config.yaml
hidden_act: "tanh_gelu"
norm_eps: 1e-06
positions: "learned"
init_std_qkv: 0.0312
init_std_up: 0.0312
lr_head: 0.0137
Each number is 128 + 24 x the weight over the matrix's rms, rounded and kept within 0 to 255. Layers, rows and columns count from 0.

# layer 4 attention key, 256x256, rms 0.147, rows 115-127, columns 192-255
[[ 80 165 109 140 139 148 106  93 112 108 118 122 128 139 106 149 120 145 125  99 124 120 104 120 109 129 134 133 160 142 100 139  89 149  97 148 104 125 122  85  96 144 150 148 179 131 119 140 113 110 114 173 148 128 111 109 112 126 107 164 144 126 125 138]
 [137 133  89 125 151 128 136 156 163 186 178 130 130 120 111 161 107 116 121 102 112 118  99 137 128 145 134 137 153 134 124 106 122  80 103 113  82 109 137 124 117 114  79  95 144 112 135  81  97 144 128 141 109  94 128 141 120 136  82 144 125 100 128 147]
 [117 136 157 129 119 108  93 103 107 146 141 162 107 180 100 142 127 118  89 130 156 133 143 113 125 105 112 148 155  90  91 115 123 144 136 141 145 108  88 120 150 109 162 166 151 123  97 103  90 153 164 172 120 119 133 139 129 132 125 140 169 133 147 109]
 [128 160 106  95 104 107 148 142 172 128 111 160 129 133 163 136 126 102 117 137 157 109 152 154 146  87 130 118  80 111 139 130 139 123 119 140 136 158 135 132 156 107 120  74 117 147 135 121 149 140 135  90 155 118 116 140 132 145 129 171 102 126 105  89]
 [126 137 154 131  97 132 149 114 131  99 108 129 128 143 121 104  75 129 176 135 139 115 113 181 170 189 123 164 161 126 110 128 146 115 145 109 158 121 109 175 162 138 120 150 150 155 151  84 106  99 133 147 170 129 135 109 102 136 105 125  96 168 146 120]
 [ 97 156 124 131 135 106 153  99 145 144 133 113 131 139  80 123 169 157 138 113 132 151 144 110  99 127  87 180 130 129 132 105 148 109 133 139  88 114 157 160 126 122 153 161 110 122 127 126 124 141 130 130 109 155 118 106 125 130 121 114 106 123 117  84]
 [116 165 134 131  88 122 136 128 137 134 104 148 135 149 149 109 173 110 130 117  86  86 116 168 113 143 123 174 112 172 121 140 166 144 134  92 135 165 116  97 112 107 105 113 135 147 149 101 148 120 112 151 110 105 143 123 112 128 178 115 109 112  98  79]
 [108 155 115 118 111 152 144 129 134 117 101 112 114 165 126 113 136 174 141 164 116  92 116  95 101 111 168  99  98 141 107 113 149 128 118  88 128 122 174 153 147 110 105 179 133 142 125 109 143 143 128 115 144 120 108 158 123 121 151 103 121 122 129 119]
 [125 121 107 119 127  91 138 111 114 161 122 123  81 108  87 113 120 121 108 118 121 133 108 184 115 136 118 145 188 151 118 126 130 115 102 140  73 173 159 155 155 130  99 171 102 117 139 119 133 151 133 140 155 120 158 107  92 137 102 146 134 118 130  95]
 [173 108 132 133 111 124  87  73  85 157 118 144 129 149 140 112 131 143  93 114 125 120 111  90 120  84 156 133 116  96  87 116 116 129 128 161 160 153 128 140 110 134 115 100 139 148 109 121 141 124 127 135 115 140 104 126 158 142 127 120 136 166  77 125]
 [152 127 123  94 157 120 152 124  89 131 189 104 118 102 116 116 128  86 138 108 119  90 123 109 119 106 110 174 142 119 119 122  97 140 146 106 110 159 186 113  88 124 131 139 114 148 117 141 126 107 147 151 123 135 109 144 123 142 145 117 165 149 154 127]
 [112  93 138 115 116 150 144 164  89 107 144 132 115 130 119 133 117 149 145 189 113 122 128 148 161 143 145 166 156 140 141  82 167 105 148 128  95 122 157 114 117 129 147 163 175 113 126  75 121 100 122  74 177 142  95 131 150 103 154 117 106 113 122 106]
 [142 131 126 118  96 159 151 175 107 134 145 138 175 156 119 129 140 101 158 156 120 100 119  91 157 136 139 138 127 137 169  97  96 124 123 130 124 160 133 146 135 126 128 162 101 140 129 123 116 139 126 113 131 101 120 126 143 120 131 115 131 143 106 144]]
# layer 4 attention query, 256x256, rms 0.148, rows 116-127, columns 192-255
[[ 83 115 168 136 162 117 120 131 141 117  93 124 133 121 169 118 165 148 109 154  98 135 162 165  86 143  86  77 117 138 119 162 138 119 164 117 143 135 148 142 123 113 125  90 156 169  84 147 128 135 110 147 112 143  94  76  75 131  98 143 123 106 171  92]
 [171  56 113 165 178  97 164  79 122 124 111 132 100 138 127 107 133 122 145 125 132 115 137 112 142 129  95 109 169 110 141 132 161 112 177 153 109 155 124 139 106 140 109 151 115 104 172 152 110  87 172 117  82 112 156 125  89 120 172 128 151 134 121 126]
 [ 87 127 153 106 158 124 152 102 149 107 127 150 142 150 140 114 135 109 135 102 139 117 148 118 128 144 130 119 156 162 120 138 119 166  99 127 132 130 138 144 152  77 150 101 114 136  90 105 154 129 131 156 136 126 121  93 129 127 110 125 136 111 105 128]
 [115 127 133 150 126 141 150 146 145 111 111 143 170 113 117 129 112 118 118 128 111 111 135 134 149 151 146 109 103 132 105 119 133 174 113 141  74 157 175 133 136 144  84 112 107 105 139 115 115 130 130 180 109 102 111 143 140 110 104 126 125 132 106 150]
 [157 139 123 128 109 121 116 126 131 128 115 145 116  70 154 144 113 105 123 147 125 163 132 145 154 137 132 158 158 131 143 134 140 113 117 121 177 202 163  77 111 112 114 181 140 159 107 116 140  93 140 113 128 157 134 136 114 124 134 148  97 152 142 140]
 [136 137 118 127 119 143  72 132 150 137 152 141 110  77  92 132 150 137 151  91 111 142 103  75 150 144 162 183 114 120 139 130 106 107 132 147 154 113 134 137 121 104 150 101 140 156 145 170 113 107 150 153 105 113 206 113  80 119 116 130 148 178 102 154]
 [ 85 104 125 134 152 121 102 148 118 135 137 123 125 120 123 120 145 115 160 116 120 129 147 118 137 124 142 157 120 137 113 116 152 147 136 129 130 143 134 130 137 132  95 135 101 112 108 109 158  76 105 129 131 118 128 140 129 119 134 119 125 132 126 131]
 [120 124 154 155 162 123 108 168 135 134  90 121 148 102 123 121 182 125 133  92 104 139 132 136  93 104 122 125 164 155 151 129  78 141 100 133  95 114  91 130  59 159 141  77 122  95 131 132 104 117 105 112 120  89 147 171 135 102 122 104 166 108 124 157]
 [110  98 122  80 120 143 109 131 122 117 128 110 128 155  81 100 154 167 139 157 153 102 132 121 105 125 161 149 139 163 150 115 191 122 153 149 134 122 135 147 146  93 128 107  85 139 124  84 116 148  93 133 132 102 145 157 113 147 121 144 136 103  95 132]
 [152 132 103 141 116 126 134 183 104 171 133 128 124 136 121 162 119 122 131 119 129 141 147 129 124 126 154 179 143 132  85 151 108 143 134 151 135 132 157  65 127 146 128 115 127 124 108 110 156 155 117  87  71 118 116 105 126 128 122 139 119 114 137  97]
 [103 107 139 101 130 106 129 165 122 109 128 122 159 125 125 142 130 111 163 111 133 135 147 127  91 115 176 127 153 106 129 103 135 112  61 142  92 104 125 160 174 152 112 113 117 115  98 132  89 157 136 121 142 103 136 121 130 144  93 107 123 156 119 133]
 [147 105 161 140 127 104 133 136 145  85 109 119  85 127 213 140 133 114 133 114 112 130 170 131 127 106 145 126 149 145 142 122 104 138  83 137 132 112 120  82 133 120  79 102 142 112 109 130 133 135 120 113 112 126 150 113 141 115 108  94 146 152 147  93]]
# layer 4 attention value, 256x256, rms 0.125, rows 64-75, columns 192-255
[[133 112 150 136 109 114 126 114 151 147 171  84 116 123 133 120 110 154 113 111 105 108 156 107 144 143  87 125 109 104 127 123 162 126 125 119  84 147 143 114 144 180 132 159 188 132 139 158 159 150 160 122 138 135 125 119 108 130 121 146 142 144 142 134]
 [156 130 117 126 136  95 113 133 134 138 100 122 134 133 170 108 136 102 122 153 185 121  97  99 132  87 107 139 103 135 116 113 174 178 130 157 121 110 109 151 134 152 119 102 132 179 125 154 145  97 105 116 149 118 104 126  83 139 118  82 118 107 106 149]
 [100 139 143 125 120 122 116 130 157 133 128 116 153  98 121 111 109 132 124 148 130 184 139 108 117 154  86 142 113 118 146 132 139  97 159  93 101 146 120  95 122 142  91 120 183 108 143 132 122 167 143 107 146 126 133 116 133 106 144 135 116 125 131 133]
 [146 129 120 132 132 106 104 100  71 108 138 124 135 161 118 140 136 127  93 111 125 112  82 148 132 107 121  99 117 122 135 140 145 130 106 169 110 117 143 124 125 107 158 148  95 108 122 110 118  97 114 132 149 131  97 112 140 113 116 166 169 135 119 119]
 [125 132 142 113 137 118 163 135 134 145 142 129 121 102 171 141 114 145 119 124 117  92 144 143  95 138 116  84 112 122 144 127 152 153 159 128 119 143 121 138 147 113 146 154  95 100 118 121 117 115 136 110 147 147 117 116 171 142 110 113 120 130 129 140]
 [119 131 143  96 156 133 115 115 122 127 121 153 138 139 141 163 156 118 109 128 115 137 153 133 137 126  86 157 128 140  99 106 127 132 115 107 149 140 111 125 157 112 169 131 142 160 119 120 102 154 120 166 139 105 139 146  85 133 131 106 140 122 149 155]
 [140 127 122 106 131 114 129 129 159 119 120  99 149 116 123 115  82 121 126 147 125 110 141 102 107 123  94  82 136 165 155 123 126  96 133 134 127  94  92 178 139 120 157 108 145 107 102  92 119  97 173 102 117 131 143 141 141 130 153  86 158 149 178 104]
 [151 112 133 182 145  99 139 118 131 139 161 105 127 154 117 143 122 110 114 146 146 148 101 112 114  81 124 106  95 107  94 116 138 132 151  94 124 129 145 136  98 192 136  87  88 116 104 127 159 148 132 142 122 134 122 128 149 116 110 114 107  95 108 135]
 [ 97 105 126 149 169 135 138  90 135 135 125 147 109 108 161 161 133 112 136 160 139 115 109 150 109 124 158 148 128  68 102 154 143 125 116 125 151 153 145 118 128 159 150 127 153 125 156 152 115 128 110 134 129  80 107 156 146  91 107 157 134 156 168 179]
 [103 145 112 125 102 169 140 157 131 137 120 119 143 140 131 142 140 177 140 103 154 145 120 111 112 154 122 104 108 107 165 149 107 121 152 108 106 126 105 124 160 129 123 115 109  92 128 138 108  64  84 139 121 170 137 120 131 110 129 127 146 105 115  97]
 [127 135 141 108 117 121 117 157 104 127  91 104 170 112 132 108 143 138 101 152 117 146 126 144 137 121 170 146 147 106 111 123  98 145 141 133 102 112 134  95 116 103 121 122 109 154 126 118 126 162 125 131 102 144 125 118 145 130 144 133 111 119 151 107]
 [137  58 111 111 159 132 124 134 145 112 124 140 135 133 133 118 122 160 130 108 126  85 106 125 111 139 167 126 113 112 162 123 138 168 137 135 111 122 103 147 100 106 144  79 129 125 106  81 101 172 138 160 128 172 150 104 149 153 128 125 135 113 108 142]]
# layer 4 attention output (transposed), 256x256, rms 0.219, rows 64-75, columns 192-255
[[147 134 119 151 129 132  78 144  98 134 101 101  96 110 142 132 142 161 151 120 138 127 113 130 131 110 119 172 131 141 150 128  84 149 138  69 193 123 127 128  98 124 108  88 106 117  98 150 102 149 114 125  99 132 106 122 142 143 140 112 112 135 166 141]
 [177 126 104 148 142 120 164 111 114 106 154  95  76 115  79 135 142 128 145 129  86 131 116  93 134 105 183 113 143 129 155 136 111 104  85 142 107 108  86 130 132 142 119 152  65  99 147 158 114 144 155 113 155 123 126 125 132 112 116 147 112 154 143 104]
 [119 119 117 109 115 125 152 161 116 131 111 127 118 153 138 108 113 152 129  97 169 121 111 105 141 136 109 108 145 142 126 118 141  96 110 135 111  96 124 118 148 116 125 122  64 159 105 122 162 109 111 127 172 122 160 130 113 144 132 123  67 134 118 170]
 [158 105 150 117 145 161 141 145 154  90 125 148 127  87 143 141 146 128 118 172  87 170 140 132  98 122 185 117 145  99 101 105 103 125 143 117 132 135 112 117 151 144  93  94 145 122 101 120 149 109 111 128 113 122 179 107 116 109 129  94 129 143 156 126]
 [118 149 141 136 168 155 118 107  94 133  94 106 161 153  82 146 146  93 153 147 117 151 105 148 158 161 108 158 116 163 129 139 118 116 125  85 130  88 109 165 125 111 134 116 114 159 131 116  98 126  75 146  94 134  90 109 160 115 103 158 113 142 144 169]
 [134 108 135 125 142 155 137 124 147 121 132  92 121 107 122 130 128 164 126 168 113 118 138 120 101  68 140  83 120 134 127 142 124 137 132  83 112 137 128 147 108 127 110  97 118 146 144 163 147 116 141 140  90 171 112 128 119 135 112 127 137 137 117 104]
 [114 132 112 135 151 137 118 188 175 151  91 112 121 147 134 117 170 113 132 164 113 108  75 116 146 116 136 122 141  94 149 123 132 144 166 163  97 136 149 117 108 107  98 107 116 123 117 127 108 127  68 130 144 121 167 156 129 152 101 120  73 125 126 141]
 [128 155 145 106 138 130 155 120  91 140 155 140 152  80 124 154  57 120 126 103 159 123 170 141  91 127 150 149 132 144 119 142 139 164 125 111 145 149 106 115 167  98 130 120 113 106  81 152 139 139 112 101 116 151 108 103  99 151 151 119 144 134 125  68]
 [143 122 109 115 134 142 159 109  91 113 152 169 134 132 111  98 134  98 135  94 133 146 159 159 151 107 112 126 130 100 157 107 111  85 140 127 104 174 107 180 138 173 166  95  98 138 102 148 144  99 119 146 146 150 185 104  97 105 127  83 103 124 108 134]
 [135 142 136 129 130 134 137 134 132  97 140 118 158 113 154 112 145 106 125 135 139 154 113 131 122 145 134 129 111 183 105 129  83 136 102 105 136 133 146 115 106  98 132 106 103 158 145  83 148 153 147 121 167 107 135 141 138 161  82 107 116 111  99 143]
 [125 108 123 123 132 131 118 127 136 107 113 139 131 129 128 142 157 161 112  74 132 143 132  67 129 137 139 129 133 116 125 130 146 133 108 134 144 130 140 133 144 129 146 139  81  91 155 152 123 121 116 143 124 102 140 152 120 134 115 128 167 170 126 111]
 [142 144 138 140 156 141 134 121 140 124 107 121 124 122  96 127  95 152 151 134 127 125  75 130  96 146 118 141 130 123 115  88 138 131 140 125 147 124 141 107 108 138 122 151 125 109 162 102 149  98 170 107 122 131 118 130 127  99 126 122 128 150 130 106]]